From a checkpoint of a small transformer trained on Wikipedia.
Size: 18 layers, width 192, 2 heads of 96, MLP 512 GeGLU, vocabulary 8192, 11.1M parameters.
Architecture: rotary positions, no biases in attention or MLP, untied embeddings, normalized queries and keys.
Each number is 128 + 32 x the weight over its row's rms, rounded and kept within 0 to 255. Layers, rows and columns count from 0. The size above them is the row's rms in percent of the matrix's.

# layer 12 MLP down (transposed), 512x192, rms 0.388, rows 290-294, columns 0-95
size [ 96 110 122  98 101]
[[143 115 122  95  58 126 115  82 167 129 186  90 138 137 154 176  99 107  85 103 139 167 139 156 149 127 194  73 118  82 102 142 117 145 123  83 118 121  68 109 130 171 158 118 155  74 110 150  90  44  66 104 149 205 183 102 132  98  89 135  39 169  86 102 140 109 171 125 137 154 147 115 126 165 129 153  97 127 126 134 155  87 153 148 138 159 148 160 151  92 121 170  89 113 121 117]
 [137 160 103 116 142  85 166  94 156  68 182 116 137 169 165 136  95  99 194  85 125 102 161  95  52 161 185 111 130 105 137 140  92 149  91 177 123 150 146  92 167 170 133  54  95  90 129 144 151 161 125 143 153 100 136 100 104 142 135 159 111  95  83  92 145  65  89 111 147 116  69  59 129 154 178 176 130  97 174 131  98 134 125 120 151 163  73 148 114 113 141 114 147  86 135  74]
 [126 134 181 172 196 215 114  64 125 107 145 123 173 103 156 142 133 146 114 154 136 143 202 155 160 117  79 133 128 162 116 133 142  67 112 125 132 166 111 180  80 126 109  95 128 153 107 164 122 163 124 118 159 173 147  89 104  90 102 140 112 136 211 161 160 108 153 165 167 132 103 145 148 121 135  83 118 145 109 192 140 100 144  88 167 155 151 146 106  83  88 116  93 127 126 106]
 [ 94 111 137 159 170  97  99 114 101 124 122  76 155 103 134  80  92 136 121  97 110 140 137 123 108 212  63  52 154 186  69 161 149 127 101 119 140  83 118 147 100 118  78  83 178 160 134 138 148 123 109 114 204 152 107 117 139 113 131 107 123 123 162 115 179 149 115 161 115 114 144 141 140 121 139 141 127 109 156 102 225 101 165 128 143 102 171 124 148 124 161 133 162 135 129 144]
 [126 134 102 105 106 128 114 109 181 156 196 123 129 114 181 137  97 124  93 180 163 164  88  95 122 129 146 120 173 112 145 107 143 102 116 120 165 142 139 131 143 126  87  95 129  86 121  94 142 127 167 147 105  77 154 107 129  96 115 114 112 159 153 152 126 163 105 129 127 160  78 122 105 135 134  96 153  84  52 128 113 123  74 122 151 118  66  98 145 121  69 156 181 144 114  78]]
# layer 12 MLP gate, 512x192, rms 0.199, rows 291-295, columns 0-95
size [109 113 101 101 101]
[[ 91 137 113 110  97 100 165  87 124 166 155  91  99 112 145 171 155 130 103 120 135  92 114 126 125 105  56 108 138 149 132 141 145 159 176 140 138  64 143 137 102 134 114 183 148 152 148 149 161 100  97 136 139  58 137 119 191 118 164 123 117 100 108 150 100 165 143 126 174 137 137 152 112 181 107 120  44 149  75 124 129 156 130 166  96 141 137 140 106 141 186 127  94 128 180  73]
 [103 137 100  69 173 132 120 175 109 148 178 130  85 122 158 158 159 131 147 146 118 134 145 128 128 112 140 155 222  79  97 119 140 100  74 133  86 168 169 158 157 139 138  78  34  96 176 116 174 132 137 145 100 102 148 128 138 152 126 142  84 116 134  89 136 127 114 174 112 124  85 188 151 175  99 157 119 104 153  72 149  92 122 144 114 101 102 141 125  76 152 106 116 117 127 100]
 [124  99 164 132 117 158  68 107 176 126 143  82  94 110 123  92 130 145 148 126 160 116 123 128 134 157  95  93 152 149  91  96 125 154 141 123  98 116 114 157 140 141 110 121 124  96 136 122  86 143  95 188 183 109 169  93 122 124 126 181 116 198 157 124  76 104 143 155 143 201 107 152 105 134 177 179  91 155 144  57 137 131 147  99 141 119  96 188  94 159 157 191 156 119 144 107]
 [117 173  94 123 190 135 190 179 145 166 147 186 102 103  94 148 105 115 107 130 127 128 109 165 107 196 120 119 189 127 165 126 151 124 113 109  93 138 121 126 106  77 102 168 118 136 136 122 130 138 136 108 140 118 150 107 167 140  77 123 131 134  88  48  87  79 128 170 141 161 119  79 110 108 107 123 168 102 162 168 100 120 153 245 159 174 169 114 157 164 147 118 168 160 176 112]
 [143  67 191 170 131 107 117 101 162  95 199 134  98 133 145 143  90 145  97 158 165 125  90 156 105 104  65  95 101 140 141 113 111 134  84 153 109 106 139  52 135 124 163 130  38 178  94 139 164 135  80 138 129 105 131 118 145 102 110 140 107  70 142 158 123 112 114 145 149 176 153 136 137 144 158 132  85 108 159 156 102  59 112 153 173 105  56 182 130 149  90 141 115 113 143 121]]
# layer 12 MLP up, 512x192, rms 0.207, rows 291-294, columns 0-95
size [107 124  96 101]
[[105 151 148 112 130 109  96 211 107 188 131 130 176  67 107  98 103 104 145 115 160 175 174  98 160 157 180 117 178  47 101 116  95 201  95 142 123 133 102 131  98 146 154  90 115 110 125 131  94 182 112  95 161 107  68 119  87 136 145 115 166 143  97 118 175  63 132  78 144 123 185  62 148  71 127 203 191 109 175 105 117  86  97 116 151 128 126 145 110  96 126 126 132 150 102 119]
 [190 158 138 126 129  87 175 129  57 107  98  84 146 118 150 107 132 145 183 118 146 134  70 156 125 103  93  99 119  94  88 136 138 152 125 102 125 167 139  60 129 112 133  52 155 115 197  71  95 157 100 145 185 102 109  53 126 131 106 145 126 128 160 160 155 155 133 130 119 197 124 106 132  71 137  89 119 145 151 146 209 131 126 123 156 160 114 122 129 161 159 153 124 183 132  73]
 [108  98 161 145 124 120  93  66 162 162 167 144 115 110  73 113 147 138  77 146 154 177 185 128 140 125 110 122  75 139 155 127 167 140 156 111 118 171 135 152 133 164 114 135 111 164 102 178 161 119  69 131 154  92 105 161 111  59  93 121 172 160 157  98 154 129 146 187 134 187 128 129 124 163 120 146 112 132 135  94 104 191 115  92 130  80  76 171 120 133 160 116 152 145 147 129]
 [132 153  94 148 181 140  94 109 124 115 136 108  92 127 109 124  49 173  90 101 105 116 132 111 141 119 141  90 124 132  68  79 152 134  79 108 118 116 198 109 130 116 140  88  94 180 111  75 186 137  68 132  79 182 163  75  60 109 128  75 141 130 107 154 138  92 141 209 126 146 102 199 144 136 107 117 180  95  76 129 100  40 107 153 145 134 147 172 162 120 127 120 140  84 173 124]]